config = dict(
    n_layer=8,
    grad_clip=1.0,
    warmup_steps=200,
    final_lr_fraction=0.0,
    dataset='wikipedia_en',
)
Each number is 500 + 40 x the weight over its row's rms, rounded and kept within 0 to 999. Layers, rows and columns count from 0. Numbers have three digits each. The size before them is the row's rms in percent of the matrix's.

# layer 4 MLP gate, 512x192, rms 0.29, rows 273-316, columns 144-191
100:516516536453541526475496488552488527499571514526517549481487504542482489443491479528566420472524523440489422546493491482458540475502440499500547
103:561515548429568382504530479528516494553501503454514557526534485471490552540400532480584482503497456502519517481525441468475459521544494439433522
095:440532470462538491456483535549488466507437489527523434500570454489479453464491537509527460464525414473502542567522529467490540465601493475513522
106:561480508508509457464450420493486558486490513447499498504490545475523515467496501475496520546500540515495506441525566516473577499453475517493510
092:526496456483486598569421524543501519519491550490524466481540548472558536515509442492492499483486534561526481483462463433463502586569500491530528
102:458509492506527475518520524493507511480506584518498462568427510498426516472394456388481528601494458521566528431485567477462521492493510457553579
111:490517580481519497488426443582513433530550509521505537445542487468447616481538516551527524532544546549446566539517452509560462516458502476492490
094:518511608509528445423487455463474533476549538454586464486477484511568546506589519508565446477489445522492494537506495439608461484497478456512472
101:493532517586448458490529478518520446513527504531545528535562557475570518423509492471529484450505546490561475540489455486443454534505481519520461
103:531472499452479477509483407513496428538570528564479484489446489492566556500468540432577461382471537514540475395509506474467507561510452539444540
104:537495543516500517551520491500513499572501473495464554480426548492506482512532495511553474508481418508492464515473532578458536540451545470509449
102:486517476468511563483588489537549453545552500523491507499553475569487485512478517513457481508565557540531451516554568473583535522487493504461486
096:473497534507508480486477519514505418484586477509549490542494550451476535507503463495470541518491460492473542490479542570464557449500530508457508
102:526548510521483483463557504543496532562467462508485470425443542495464494467542534502459569469471513489505525439521517538513478495554487407372481
102:525478444451518462485558499479541462436442495430508559511459477549540516470482499503507532460466575480480534513474533507525473558526495456572486
106:520510531540517547544502442513524462449493485539494410500473512448478475522588479510510464492631578479524500516528522443540478456495500479536488
103:438520516491479489477382523470520437485503504534455507501495568485538457453528507446492537487521491479485554428507440458512512512488441502497488
094:451433492517547545482524465495520506417548542518426554515595443564470420491446483520483511465486538536465440485495474526499521506460586492425437
102:515455481409537503542514503519505522543518515565492480535543476430504490464476502508533466452493446499557503544434517521552548490547472541480427
099:565499490512538525540568590453562540501502606547478455504519449409535481487562475520430504462521545497512516497458525499434520512529456486462439
104:527459460492571547399466502489548467522562505511480556526474563476521570542451533488581547492506423436496511523489523537507459487482492533480464
105:537470502483510416545482434468556557466486435563550481510518528484555446494496503502525554469466447488488472449565449447492525475531445471446553
100:418537523464522507541494453501538457523483496539474536551499554493474562439429556539492440465526534541514484544603457479475533530474431356468558
104:486520502491532501459518465512523523493552446446513452453416518490418525468481534435471489498571514540481510525500477457587508492469396508583513
105:448468489436568524465469456555553465519420548550511508556525466548611438462440442475532523486549466530418469505485455438571497515487459475498506
104:506474523533504509551491502456518543434490505461475500539464504465454527534581491536575502518518561514437448537498465461518503489467471470485507
095:508564506522517515516485461506457521494454462469546546553530452502460466447486517476618515499476484526610451524533558512471473506452573485460478
097:567508480495511537430460559474507570479500581549420509474493421429542533532483478492532521484523490553496514437469481474476517483397486512449535
084:457539478504525513513505512482536459536481473500422437512417533489539454450438503553482469503483552495512466508458462533451484526557407483589537
110:543458477462499511486529419517508512511482522520505561520540450551520470505530456535465421458551534621535491499500470491438472468487478522486460
094:492455524471482529504489493511542479516480502511520446535484516494496577470450545469473458589464540443490531581469547474476526490487537503456499
098:460498494477499583539537467520532500493517502541551512508500488510553505461498491473457512531474436489442493470573551496566500538484446460474569
098:525512544474423567548539466546514503516525510458481494497475534464538441520532483472482514474566565501528564524440493467465514505554549528465472
102:512545470524525491563527464494581533488416462456516490496466496414453506484526540463562516443517537521470493457444495501558470399469587418470500
101:560466525520483477543497494539585463494472511516483460541472389559549475551510521491484501454540549471443513401496537498528572491540497527536455
095:556485464524515446456556519473527499506527519510481415469464474477580517565512498435500536540509587492469457535486517494542541501559503491468501
111:507539440496490570527482534410496528499463557524487460573512444467469511489558444455523484468466519482539500533571507557472523478514543488468487
104:444537534505418537573485435501475462577562473574497501502484513512460534527472469528441445474479498517478540510418545451545513406478403462462508
111:563467511476453471431456529500487497448469515496479487506468490553402480503479490480563577453478462557453489543449522501478528508513504479466446
100:542483560486499481543502461481461437519468519521533429497467484449483489546570500480434488481517579489494497485541550433510493538479529436419543
110:561454547551505499513475431441463517476489488485520545452497461537483530589444444488500483466458485498488522401468533442498493470472559560596521
100:502524473500435561619494476546442512461479546484559473530492498479429507503510463484550500514477597499538555438429511487506566542517488450523478
102:474501541471567507505370506483540523581529546497521510451428553520542490386506496455514559492458494486474526540531394448519541485500481468490525
095:483525473431548518539540496454528517578460437478499447449459526488490521411529555445457532507562484478534484528499465481438542482626469461463533
# layer 4 MLP up, 512x192, rms 0.304, rows 273-316, columns 144-191
098:476557475502484510547486482523416531517543502527544474514534496552594507504519531580477526447498470586528492448506571528469583456525540460527483
096:539566561478541490473472478456556487525543452436524486478534438479537511474442490511513456519442410491446516532442488485459542552409539465505512
101:472448492464428507452451486523499453491504517549496497470501490469497541477498419484498505548429573482468465510497512513557511411502521508510472
107:518548510431553513462529455433528452518519523554516602488521515475480514543437530496474530473560482532537438475480481536451509452482563526451539
097:524433472495454511389458525525510476515465501450420578565452564501519500484449541465526419563461439495483486547511485501571465448454494546509504
110:465564489515510514521488448490440483496518478478504529539528524482569539491450556543537527564552506510482493515486474505491468506514521542509461
114:457501509522460468496596457472573597503578471466553525506533471535469496483464408426482568553505473501509487491545567547529495505564525485497541
107:508483547470548509424547496525520509466495496475482514533495473452470518441397509499530505488500508440476553457505411467467487509509474460502489
101:472543493515481519503618503471499425512444531466457496521515494505578548477481465454496513415542573460510443475562490466470460533442499522563447
090:504498468486525428478424500487532460521506489481540454503527523565458563458420536506534454581523465460547520502509501566460491460534500438528464
103:525446561531495527618481501510495443583546484573485565555506527507485469486526517486538539496523468429555489551504505512516558510494474542580490
095:459462437528463588466445521542457487525509487414509530542540543490530444529490428555520483513467460484506493513499536453490493495472485503544410
100:481445502510517506460488488534502492475603467529508480508539533540491545526543456567491520599520494468530461517439491512426468395521526479485451
103:528482448460518468576459526552540525564497495530464463492414468517389562514522517463505521456499488478506471449534549520554518518494512486476468
100:483465511471483592523546467465474500545515569507531483475503524500528556483486495536545503527422574473467416442537505500421524505490485521510485
107:548555492559554481551425491541516507544478514424491500510555560489476435598512567530538520430432500413507532528502459504558533458495517499564481
102:506548542537468459530522486513452486486460556492545550480437469508468554505572493437553522446463500511491454515493506474518493571454520521474474
083:496479491527488485457422401454478533480535502542500489457518539568547433522450492508500472515483454557500501531489465505533463532523611523462413
106:473515565524446521523509602513514483569498506478513473445483491454484470476501519493434472549496461471421511458482513486481470468492518487510545
095:425495466575517485458506527488490469516529527583442532473483497406493508493540484476519494497466516539527527480423559521505472424555469513476499
100:498527498581477504455470463412512469432495576509505538548494497521462506517515494597479500475531485462566479497475506428542495544455497584548472
101:474491418558477525518525596447561453543509466538477438518496478548486489407472433461538467505462528511492491486514552501518561530518468538501564
100:413533436542452500506452487471477517460459517514561491480449497465477481425456492427539555524519458588513504463561527494503502486413529469446459
102:527487460596494468499533483524498510486510504577583490495520533525490530510570507509447470486456563501521552526567485474517479520543449492439480
103:458489484497519545501589551492525428475475514529514430468480509495484463550561602537492532530459480482575492467457535506554554495470509519459466
109:485492508511595489427491539511498508468460496516552496509476496530498490490522532531490517463531507456447531507440569531484475468506492509553506
100:518483503511447472517513481514418488523507532456549577487395464488532477559442537600492514463437478541449486541474462522426512550498538513459503
102:522444483454454451488463552520521497555517478496514510546540510531514497447404536512418490564515539521507466508459461546518521442499532527511410
094:480518530467478500474457500541469489499517536430425373495525486510533524485483542492527494546476487444444448478454560496516509520548503469563518
114:487442515507506471455469581400548533526497596562539448517502511521571556511522506550546474446484412477579524519493448465441492500523522448504582
097:524467517498477504515514515475458521453511603520479529566527450492505488488486497515440490566450462494491514587588507503477464491492539485567553
102:509434494530505429592471524485527488467532564479493507506398530466552489486486551502533545535432510478472424506447585531464487472497376531505490
097:471541486476525489519491479435479491484451520488558549496455497466515523395516465483433471454494581521510478495487509545442502487472576544493551
109:486458489450542503530532581472468477455510353514579478526470546449473539547503517542515489497524447476537539476538442517499496479445496529555408
113:510523504506493493535477548544511494513437466450450518527427486459600488525564477487489503465536465539447498494508581501481521496516539501493501
092:567583496537580449533454522475498509452445560567507494572486538520436516613444477530453508522525472555518510496502473420512487546569482491514590
106:520527525503463509561552466526529512506475443521504471476429552618495472497561576517456540538516507415462432480484554471478499515498495467474461
102:470491552509535463557551493456479456473546476479520472429522504459476588478536412476495451468486546584536528480457494565490579527488491425511522
119:489529472468513526439500530426508529527524498501486540455481487449491483499493433493461435479498572452516396557502533450516439486472438570523547
097:516490481485509558479459498516479536526553570488556512496506426483425445507495528501500452538461489547532558505473500436560449497447502475448463
105:527513569499485516474506543546468472547516422471445504515519538542483511550501538505489456532531417549455457524504529490495502538496508581526475
100:511512573578521437544553486552437463498516482483496462381458512490502549580537438493515480489453494521471535582523536458494466429470502509524512
108:494526422460416419478439497491468486471550516487565468487547469517574441495427537479414554532521513505549512465496468533410532515530530426514458
093:538564559496457481480510504543497396546447460437481461505489504584550438485569464497561432518543523520497455511471586537508451492455461486485453
# layer 4 MLP down (transposed), 512x192, rms 0.286, rows 273-316, columns 144-191
097:560527532527448474570555538445477515410496499447490539496549515472448502467507455490496525493552497543511471457447530523450485522487510404470466
088:493513498472519397466496487533451514457545464454489566514442525594493511534444558471516444529542510502474509499429508415491490416464534534553490
101:467602535545484505513509488465504496627475496511543540564468554585539453459452511460534475510509504513423512523502566485486527518490493443514502
108:540439482437521532480515459536499504485395494516501440501539542544517525462465496607435519468542567496581478539527532473472470456425451512524464
092:530508500516437496507512500444537516513476440514482528534421496485563465528437535516517443434490471625454496488514531464530508483519541539509508
106:493563545533490526509441506506538491506540483458502543532562543518516449500514473516493536534584493481425480519533458537486501498454492541523486
094:471482588519504482501328458491472450464448468464481532534490514553494544528486527450520498466519588510475509514531479474514482498452533492491498
104:524477475504461544508428542566514522535432479535550499461506444463539542525545506469514472475509554475525483434540504534560502566515493520494490
096:506489506563519554494488556525521524555492475509582567473496482522516498398464483418541491486480471497397470526449521491539483514465443456525546
101:468468455505527489552444483475503490495459463490400469492565446533603533511500531521486499491495458532501472513508516489471485457433455506523485
105:421517509450481505541510490456550440587509549578415548479515463496524461542459511441510492453509517510582522603545440474514505530515512451470444
103:447510477541495549484470387496477510563496568460498457477462508583445474455525508484527551452549508403472518531486548526472467536521500426507544
097:463533577453501474452411549502476517533536525516501530593438551469470426516512505482426572510478487530412490484523526515547559513414530516532517
106:442514476510487537460570514507469452506527436464493487483501412515471504482513482497516538569544576473495537491431501446488489494484491507492481
103:471506436511475511410477479541456428459545434529528509543541491536471500497574500451465452507540564455497488567490503518542460476505448488524476
106:528535531437483484609459583517476528457508474472472457503466537502482481519444522449524478461500480491480566433523442488544478485492489517521529
095:505488551583527485474420527457493508564466560499490492554561461483455417515482486533489486488483457534498462497513513551497431496473581523490492
092:522543529554569442552504530506505547551435499388516588511505447504517429439482519488523551516514514493382485471425505465530501527485482467543469
102:539536519478577462517304491463526465501506500458530467579494546542497456469513543520489443465458486509519500518512567472412486482492467581593508
103:473498477426557490534472473501505416508510474486524489527510485568468526557517493493470437513453509519548521486492572485510488535495483443531533
103:426463440502563530497564434477500490504560518545475458537495408422477447565501496550513546543496511480527481523497469424514509544529542587449511
103:548522454566525476470464482485483556580517553470424511463446543551505426535482528474473506474458527484540471449522482473561496497424492475560467
108:365511484512448486507461517488381482530472575509477532458492567506491480424439481518494474464526514521511455514550515516607550504477509535445516
108:503536557540411546501447504507496548472467477527536583403442550491442483483452491546515511496472535491551485526455570496529424505543478466472459
103:449504503483468507499605511458532507507455440511522456462475458554451532424468488526477447525459480421500522476492441479468589500478486457495463
106:403529510523458525487417439525583498510490533452557460472427476507460584502527491511476566495500518483517405569490522483515501475510472443486497
095:498510417511482482467505485561476496561484562511511501516434573532532504505438436556445496545516541468393448489538493524546511545466455413558497
100:561491439489542379480474522461538589499521446485455532524503473570508545582533458553511547499502514463443491513531485434514496472548512528501484
094:512547526421538474533502499459529529471517533545478512534461541478471453482552559524446528492515556479507483524494584484477518530481535502495483
113:543421615474435467538512571525524528509506488492506463470554507507524471499458471581473528437516472525545472464513457557481476479489487496497538
097:555501555501483476460522577473428574436515602450512465523510503499530445506528537549536520607522478411512498482512443407508472518435441417527576
100:482469543548501489487429531490574569406473522411454500590523560454518481538417501535484462562545536482457461550472462503507475520550502552528496
100:455524494501369604520496508470477475600490500500460535511432522459529503520567540472444412473490531532471486423479520519467513503537464538492510
098:471460532491541472517487483471491553405454440470427585466540493520498461543490471466557488480499485525491525499501454503546517499477549514418546
103:461531471504471533534467474584532525462539502449482519509445549529537540512501520487561523458501502507438529506562503459474485471485495455498481
090:479483460467463491519593469464455539548453451451550492551526462500469476480534542541424469517431457577575530557477502507539533452476467583523455
104:523505541470471515516557491522512445535480523524486567514550543509437520525522507550538503440536537492571527540483539499439489556489472500463499
107:425533519506516507508523471492426497481554468517491458459472474435449513508481463546456492520480536529454544540508492482493489532447510395458449
112:543531540497526446566574517462528576580512473559514456451485460454513411531518543534471447474515456524526484471523482533510474455489532469530473
100:485434521430509519493427464548453481442540531554461441469474460451514448542583506475442472508513504495397463501556504478478514471473511534481511
105:472518504498575536419516460584545485583543437528515461486509575466506475443466464481475548548520545546460497545546511560479520392567511499470436
102:453558514538515479468488488417478513456515463509505510442585492439503579403560453504453570514484484586447544504521438454490425493458462522461497
088:411505473468480542404584485464500507522570528463523504507461449462426480546460495560530564427542534504449526519500493544549482537595482544512500
097:536496510532511490503628509520491490507560457563490472524493463466525496496495452574591525409504533511492529543469476491390462518517519473480441